python train.py --n_layer=15 --d_model=64 --n_head=1 --n_kv_head=1 --head_dim=64 --d_mlp=192 --vocab_size=2048 --activation="swiglu" --norm="rmsnorm" --norm_place="pre" --norm_eps=1e-06 --positions="learned+rope" --rope_base=100000.0 --rope_fraction=0.75 --qk_norm=false --attn_scale=0.125 --bias="qkv" --tie_embeddings=true --parallel_block=false --init="uniform" --init_std_qkv=0.0561 --init_std_o=0.0561 --init_std_up=0.0561 --init_std_down=0.0 --init_mimetic=0.7 --optimizer="soap_variant" --lr=0.00546 --lr_mult_up=1.18 --beta1=0.95 --beta2=0.95 --lr_head=0.0148 --grad_clip=0.5 --warmup_steps=200 --schedule="wsd" --decay_fraction=0.809 --decay_shape="linear" --final_lr_fraction=0.0 --batch_tokens=32768 --seq_len=1024 --doc_mask=true --train_tokens=121600000 --steps=3711 --dataset="wikipedia_en"
Each number is 128 + 24 x the weight over the matrix's rms, rounded and kept within 0 to 255. Layers, rows and columns count from 0.

# layer 12 MLP down, 64x192, rms 0.187, rows 0-63, columns 48-95
[[139  69 142 101 108  93 124 105  75 121 152 159 168 183  74 123 120 183  85 117 116 118 148 191 178  82 109 144 160 250 131 166  82  77 150 213  99 101 130 167 143 127 122 158 128 185 129 154]
 [156 144 121 135 121 140 107 128 125 161  94 133 102 112 128 118 151 166 120 116 154 139 116 152 122 136 109 144 143 117 143 177 126 136 135 121  76 136  95 141  75 156 115  99  86 126 139 170]
 [110 120 128 142 106 152 124 108 152 144 105 124 141 127 105 118 153 163 138 115 148 148 140 134 133 130 122 105 106 141 148 128 133 139 185 145 144 131 132 132 153 120 143 154 111 136 154 140]
 [185 118 144 170 108 122 112 129 138 101 167 102 111 139 118 136 120 159 143 101 130 111 154 130 135 167 118 103 116 120 131 113  83  96  87 117  97  93  93 117 113 113  95 101 123  80 126 114]
 [109  96 100 127  91 127 103 155 124 195 142 126 129 138 189 165 108 147 130 124 103 120  96 122 118 126 112 137  93 135  95 107 114 117 129 157 100 148 106 125 117 165 112 128 151 119 110 109]
 [105 140  63 115 154  89 123 111 100  99 150 114 153  98 130 124 132 162  99 141 134 199  92 127 126 137 139 183 145 119 196 173 107 132 120 175 114 124 135 137 106  99 103 115 109 163 118 115]
 [ 97 101 146 116 161 132 126 147 116 181 147 141 132  80 139 136 133 144 105  85 135 129  97 157 131  98 104 117 151 156 124 175 160  98  98 104 126 152 124 130  96 108 135  68 145 127 138 156]
 [ 96 142  99 141 132 117 174  85 135 103 111 140 144 130 123 121 106 150 135 119 162 103 104 137 109 130  91 105 194  92 136 133 140  68 131 109 119 158 128 123 115 118 125 161 134 105 128 152]
 [143  76  99 137 141 144 150 156 139 112 116 123 141  99 160 167 122 114 125 130 151 106 160 144  97  99  90 104 140 118 131 140 125 121 113 108  86 123 130 109 173 131 125 103 123  96 123 144]
 [ 75 116 122 133 121 106 127 117 160 121 149 201 126 100 169 118 105 125  98 133 149 159 120 151 119 119 131 103 106 137 147 130 166 173 127 149 132 118 143 162 142 109  89 104 156 121 137 128]
 [166 138 137  98 169 145 120  74 119 106 103 122 114 137 125 185 165 172 103 100 122 130  96 117 131  80 109 112 115 131 154 141 110 153 141 128 131 156 134 121 136 148 151 131  81 123 126 132]
 [ 96 168 128 145 116 108 151 124 175 154 136 141 146 113 141 131 143 143 141 117 142 107 160 126  94 139  95  98 144 135 105 142 152 144 120 123 144 129 119 147 137 180 175 150 162 122 115 124]
 [118 109 110 133 119 103 124  87 141 119  81  90 105 138 144 117 131 153 112 111 122 173 167 115 154 171  98 101 133 122 122  83  98 139 122 164 122 132 130 114 142 127 111 119 143 123 137 101]
 [127 104 147 179 137 103 173 176  80 143 149  96 181  89 115 147 122 121  95 131 140 101 108 160 125 113 146 151 135 117 173 143 130  94 115 107 137 170 150  93 119 147 128 113 104 126 125 154]
 [143 117 111 150 108 107 124 152 167 147 115 105 121 139 108 176 151 112 112 139 107 134 114 140 113 144 130 144 115 154 142 119 104  98 123 113 117 112 109 152 136 137  89 154  99 153 165 134]
 [ 92 180 122 161  92 118 155  93 134 132  97 175 122 142 137 162 145 168 113 137 131 124 102 156 145 136 131 147 127 107 126 166 105 100 126 120 127 138 122 146 139 133 101 125 148 121 112  91]
 [130  97 109 194 159 128 111 166 140 158 146 141  74 170 148 154 124 140 153 146 114 179 142 157  72 157 144 133 124 133 139 173 135 151 149 109 120 135  91 133 146 154 133 116 140 140 138  52]
 [105 124 154 131 125 125 160  89 112  94 118 123 159 124 173  88 119 110 121 153  97 173 191 123 183  99 157 117 133 114 128 103 162 150 133 120 170 176 114 141 146 137 118 159 141  91 136 121]
 [157 151 118 187  86 138 128  84 164 130 135 106  78 152 169 127 135 107 110  90  91 141 146 138  99 159 127 200 123 150 102 177 107 115  88 135 151 137 115 156 131 160 202 101 116 133 133 124]
 [181 125 122 118 122 159 135 148 104 138 148 125 132 146  87 143 135 149 104 160 114 123 120 139 116 122 130  98  97 125 141 142 151 111 154 120 109 126 145 149 132 158 128 146 141 102 129 106]
 [147 126 124 143 120 133 126 172 139 154 131 122 114 167 124 120 105  98 101  91 135 140 125 151 120 164 100 159 146 160  82 105 133 125 115 119 128 142  75 141  90 110 126 105  93 115 115 100]
 [121 158 131  80 173 114 101 130  94 147 113 101 129 145  87 141 125 131 125 156 163 145 115 118 129 111 115 121 125 150  93 141 143 126 128 127 171 124 114 156 131 134 127 130 127 107  89 106]
 [108 128 126  95 131 108 135  85 119 119 111 154 121 119  91 143 104 135 153 101 125 163 148 122 169  97 101 128 130 117 142 156 137 117 127  97 142 139 124 120 140 109 154 131 108 115 134 121]
 [186 124 115 117 177 175 116 174 109 139 145 125 130 110 106 127  86 141 132 136 128 112 140 122 124 102 153  97 130  84 155 159 121 140  95 116 134 159 165 129 130 128 146 157 143  61 161 140]
 [143 122 126 100 173 106 127 116 127 122 182 113 115 120 166 151 139 165 105 138 114 100 162 141 113 101  88 105 109 108 144 145 119 137 114  90  98  95 161 170 127 166 141 130 159  93 156 166]
 [163 133 117 117 137 109 133 133 113 135  97 125  98 133 108 139  95 114 110  94 144 183 120 120  81 172 133  93 148 126 146 125 113 109 136 147  99 112 103 203 108 127 111  98 102 139 106 130]
 [108  96 126 185 174 212 128 132 132 141 149 122 142 101  73 105 103 173 161  81 159 156 182 128  87 136 122  66 120  79  91  81 148 155  84 144 160 106  49  97 123 142  94  86 138  92  86 129]
 [134 129 118  98 173 130 147 146 121 125 138 121 161 103  95  88 145 151 118 109 121 127 114 128 110 112 142 137 142 104 115 109 169  99 140 145 156 146 116 109 162 192 121 128 124 121 105 152]
 [112 123  93 111 166 170 173 121 137 102 159 137 153  99 142 193 141 145  93 110 107 142 167 139 154 131 108 116 128 128 145 128  80 145 130 102  72 109 115 139 127 185 111 139 164 100  94 114]
 [176 164 155 117 124  79 100 164 152 116  91 131 140 137 133 113 154 131 106 130  82 118 128 168 149 130 125 165 109 163 113 129  73 117 146 141  85 169 152  91 109  84 131 110 108 122 137 119]
 [141 160 116  98 123  80 101 124 118  88 166 127 137 139 111 109 146 162 117 112 134 126 144 128 114 141 146  93 136 140 121 154 111 127 156 155 141 115 148 173  89 131 154 107 118 143 129 117]
 [141 141 169 141 142 117 108 149 109 152 160 167 135 119 101 148 102 131 132 101 134 125 148  85 113 153 139 124 168 134 135 143 102  87 119 149 131 151 144 148 146 127 126 114 133 112 123 119]
 [113 100  97 101 104 118 157 129 170 118 101 150 136 147 132 148 138 128 187  84 167  94 137 178 106  90 125 109 108 136 108 142 167 136 135  89 136 141 125 153  89  99 107 167 118 118 108 142]
 [133  92 139 138 162 145 100 186 117 169 169 162 153 102 125 123 150 148 102 143 107  98 133 119 140 123 112 122 114 118 125 141 148 126 122 141 143  86 147  89 125 113 179 124 172  77 153 143]
 [168 126 128 125 113 116 169 150  77 114 121 103 172 104 112 124 163 138 140  94 116 138 114 126 104 126 161 172 144 124 137 162 130 113 102 119 163 115 140 119 148 134 145 135 111 127 143 144]
 [125 179 124 108 132 133 106 153 116 120  94 143 111 137 125 133 134 121 128 121 155 163 133  88 131 122 129 134 117 145  97  61 149 124 186 142 141 151  79 146  96 146 161 148 121 144  92 133]
 [116 111 178 136 163 112 106 142 126 142  86 135 139 121 119 128 160 135 130 124 139 114 144 153 139  92 135  98 143 154 150 147 163 151 133 125 145 104 125 159 145 123 113 101 120 133 147 158]
 [134 122 144 140 151 144  87 146 164 122 135 105 123 148 131 104 152 111  90 138 157 125 132 147 130 120  96 109  98 125 109 113 155 139 172 177 136 144  87 141  97 146 126 133 142 151 122 105]
 [120 129 142 100 122 126 173 202 132 165  90 141 137 138  88 149 130 161 149 107 131 130 135 108 135 164 126 132 150 108 136  74 133 111 151 124 121 147 125 185 164 161 132 118  81 138 136  93]
 [111  79 117  78 129 110 145 120 118 115  90 149  93 120 122 133  79 155 154  81 164 124 106 155 123  91 193 108 162 148 144 131 137 158 127 100 138 158 107 144 126 136 152 117 107 171 139 128]
 [134 144 106 104 133 138 131 124 132 121 213 114 154 101 108 138 150 155 117 141 147  93 167 114 158 129 125 153 114 109 113 113  94 138 115 169 100 136 134  93 112 123 103 131 124 125  82 113]
 [138 124 126 118 125 124  96 121 117 113 115 105 133 163 103 141 137 117 177  79 115  97  98  96 160 128 104 108 154 133 141 161 124 123 120 115 137 113 108 127  92 138 155  94 104 158 171 106]
 [ 87 163 122 135  98 152 180 166 113 140 147 104 107 106  96 123 112 134 152  97 205 106 102 138 136  89 128 115 144 141 117 113 110 131 126 122 107 134 147 105 122  86 128 154 105  66 166 165]
 [131 135 129 157 122 114 115 106  90 152 125 121 149 139 165 121 150 161 136 138 131 148 182 146 169 143 129 157 126 101 161 132 145 112 119 100 146 137 156 125 100 114 122 127 143 142 134 107]
 [130 150 117  88 112 152  93 131 139 160 144 146 132 126 111 117 127 164  89 111 125 100 140 103 156 105 105 115  80 117 110  82 145 119  81 122  76  83  97 106 120 165 117 113 103 111 138 126]
 [128 110 145 129 126 154 111 127 120 114 170 127 147 121 143  87 165  86 153 155 111 141 116 130 130  96 139 137 133 149 146 154 127 143 132 163 123 143 151 120 167 157 137 130 110 147 112 149]
 [110 118 144 151  76 131 100 100  96 112 119 158 139 109 134 147 170 132 111  91 164 120 118 109 113 178 127 116  63 147 105 128 152 115 179 179  99 104 158 123 115 109 105 125  82 135 141 110]
 [132 128  91 153 119 151 130 162 182 136 157 140 103 131 125 143 102 113 135 125 133 133 153 104 138 116 113  97 161 142 143 135 132 124  72 137 119 150 119 145 106 153 116 139 129 104 136 120]
 [132 128 121 137 123 129 111 150 146 126 132 140 118 140 111 157 126 130 109 132 106 103 141 163 110 147 137 140 131 108 140 136 145 147 100 117 114 106 110 111 118 104 138 119 118 134  90 148]
 [102 138 140 158 156  92 111 155 100 118 159 120 133 122 124 111 114 123 120 107 105 113 115 126 145 102 172 101  96 145 132 121 138 122 139 134 141 110 113 132 154 168 113 131 146 139 116 154]
 [132 125 137 141 131  87 150 162 155  93 132  74 140 123 129 103 119 140 123  93 114  85 128  92 119 116 120 129 132 113 155 117 100 101 103 111  92 111 149 173 137 133 125 146 109 113 116 106]
 [127 123  91 143  78 104 153 130 140  85 130 131 124  97 124 159 115 113 117 104 153 118 104  98 125 104 131 165 119 166 129 133 128  95 107 139 112 138 112 146 107 151 121  97 133 159 157 133]
 [159 166 137 113 130 120 151 129 127 133 139 174 138 121 123 186 122 141  99 137 125 122 104 150 129 119 126 134 120 129 114 155 131 113  68 113  80 162 136 107 127  83 115 126 121 130  86  92]
 [124 104 180 104  98 117 158 125 148 104 104  85 144 107 132 145 101 135 122  92 111 134 161 124 119 145 169 160 142 119  72 110 110 122 148 137 115 113 126 163 146 104 119 104 135 108 106 130]
 [129 143 115 108 141  93 126 114 109 106 128 106 142 102 141  87 174 114 100  86  71  77 111  97 172 127 143 109  69 151 164 116 101 174  98 116 110 148 152  86 181 129 123 127 165 117 114 151]
 [127 112 113 143 117 144 155 148 144 132 134 121 170 100 159 111  95 117 133 131  91 120 130 107 166 160 106 153 102 155 122  78 137 110 121 124 100  93 172 147 155 138  97 135 150 158 163 101]
 [152 116  99 126 123 153 116 133 130 124 126 124 132 108 182 123 167  89 143  99 125 136 144 110 106 128 101 136 118 152 126  83 139 112 172 131 136 135 188 145  91 138 120 108 109 143 141 108]
 [107 109 110 122 160 112  98 152 133 160  85 151 163 126  91 129 139 113 123 115 144 147 117 138 138 154 111 186 131 111 148 168 134 156 150 148 136 103 134 113 113  91  86  94 135 102 125 123]
 [131 132  69 111 168 127 130 161 117 160 147 107 175 152 130 129  98 124  71 128 104 103 122 117 144 153 149 134 135 106 114 110 131 122 128 131 139 118 124 121  75 122 103 170 160  79 129 123]
 [127 127 127 112 151 146 118 119 133 135 141 128 140 119 144 143 109 172 140 124 134  99 108 142 153 101 120 154 122 112 155 126 155 142 146 116 115 111 113 128  89 119 114 147 165 118  92 105]
 [162 138 162 110 134 131 103  89 126 142 148 181 156  86 173 138 110 141 115 148 137 137 138 168 121 115 155 144 113 145 135 110 133 159 129 105 130 112 105 103 128 139  94  95 176 123 167 158]
 [142 167 109 125 141 111 146 158 146 166 121 102 136 114 139 164 116 127 168 141  82 128 142 150 135 139 130 156 128 113 101 141  94 134 132 137 125  95 125 138 146 135 136 129 111 142 154 102]
 [142 108 154 146 130 142 111 152 172 131 119 144  86 105 143 126 132 145 152 103 124 143 110 136 118 120 162 122 140 111 158 110 116 174 142 157 137 120 102 121 105 117  97 127 107 153 123  96]
 [131 129 101  75  98 173 140  81  86 102 135 140 113 131 137 137 135  87 166 141  70 109  89 167 126 156 103 112 123 141 132 166 150 141  74 127 127 105 144 115 155 111  93 161 106 164 164 112]]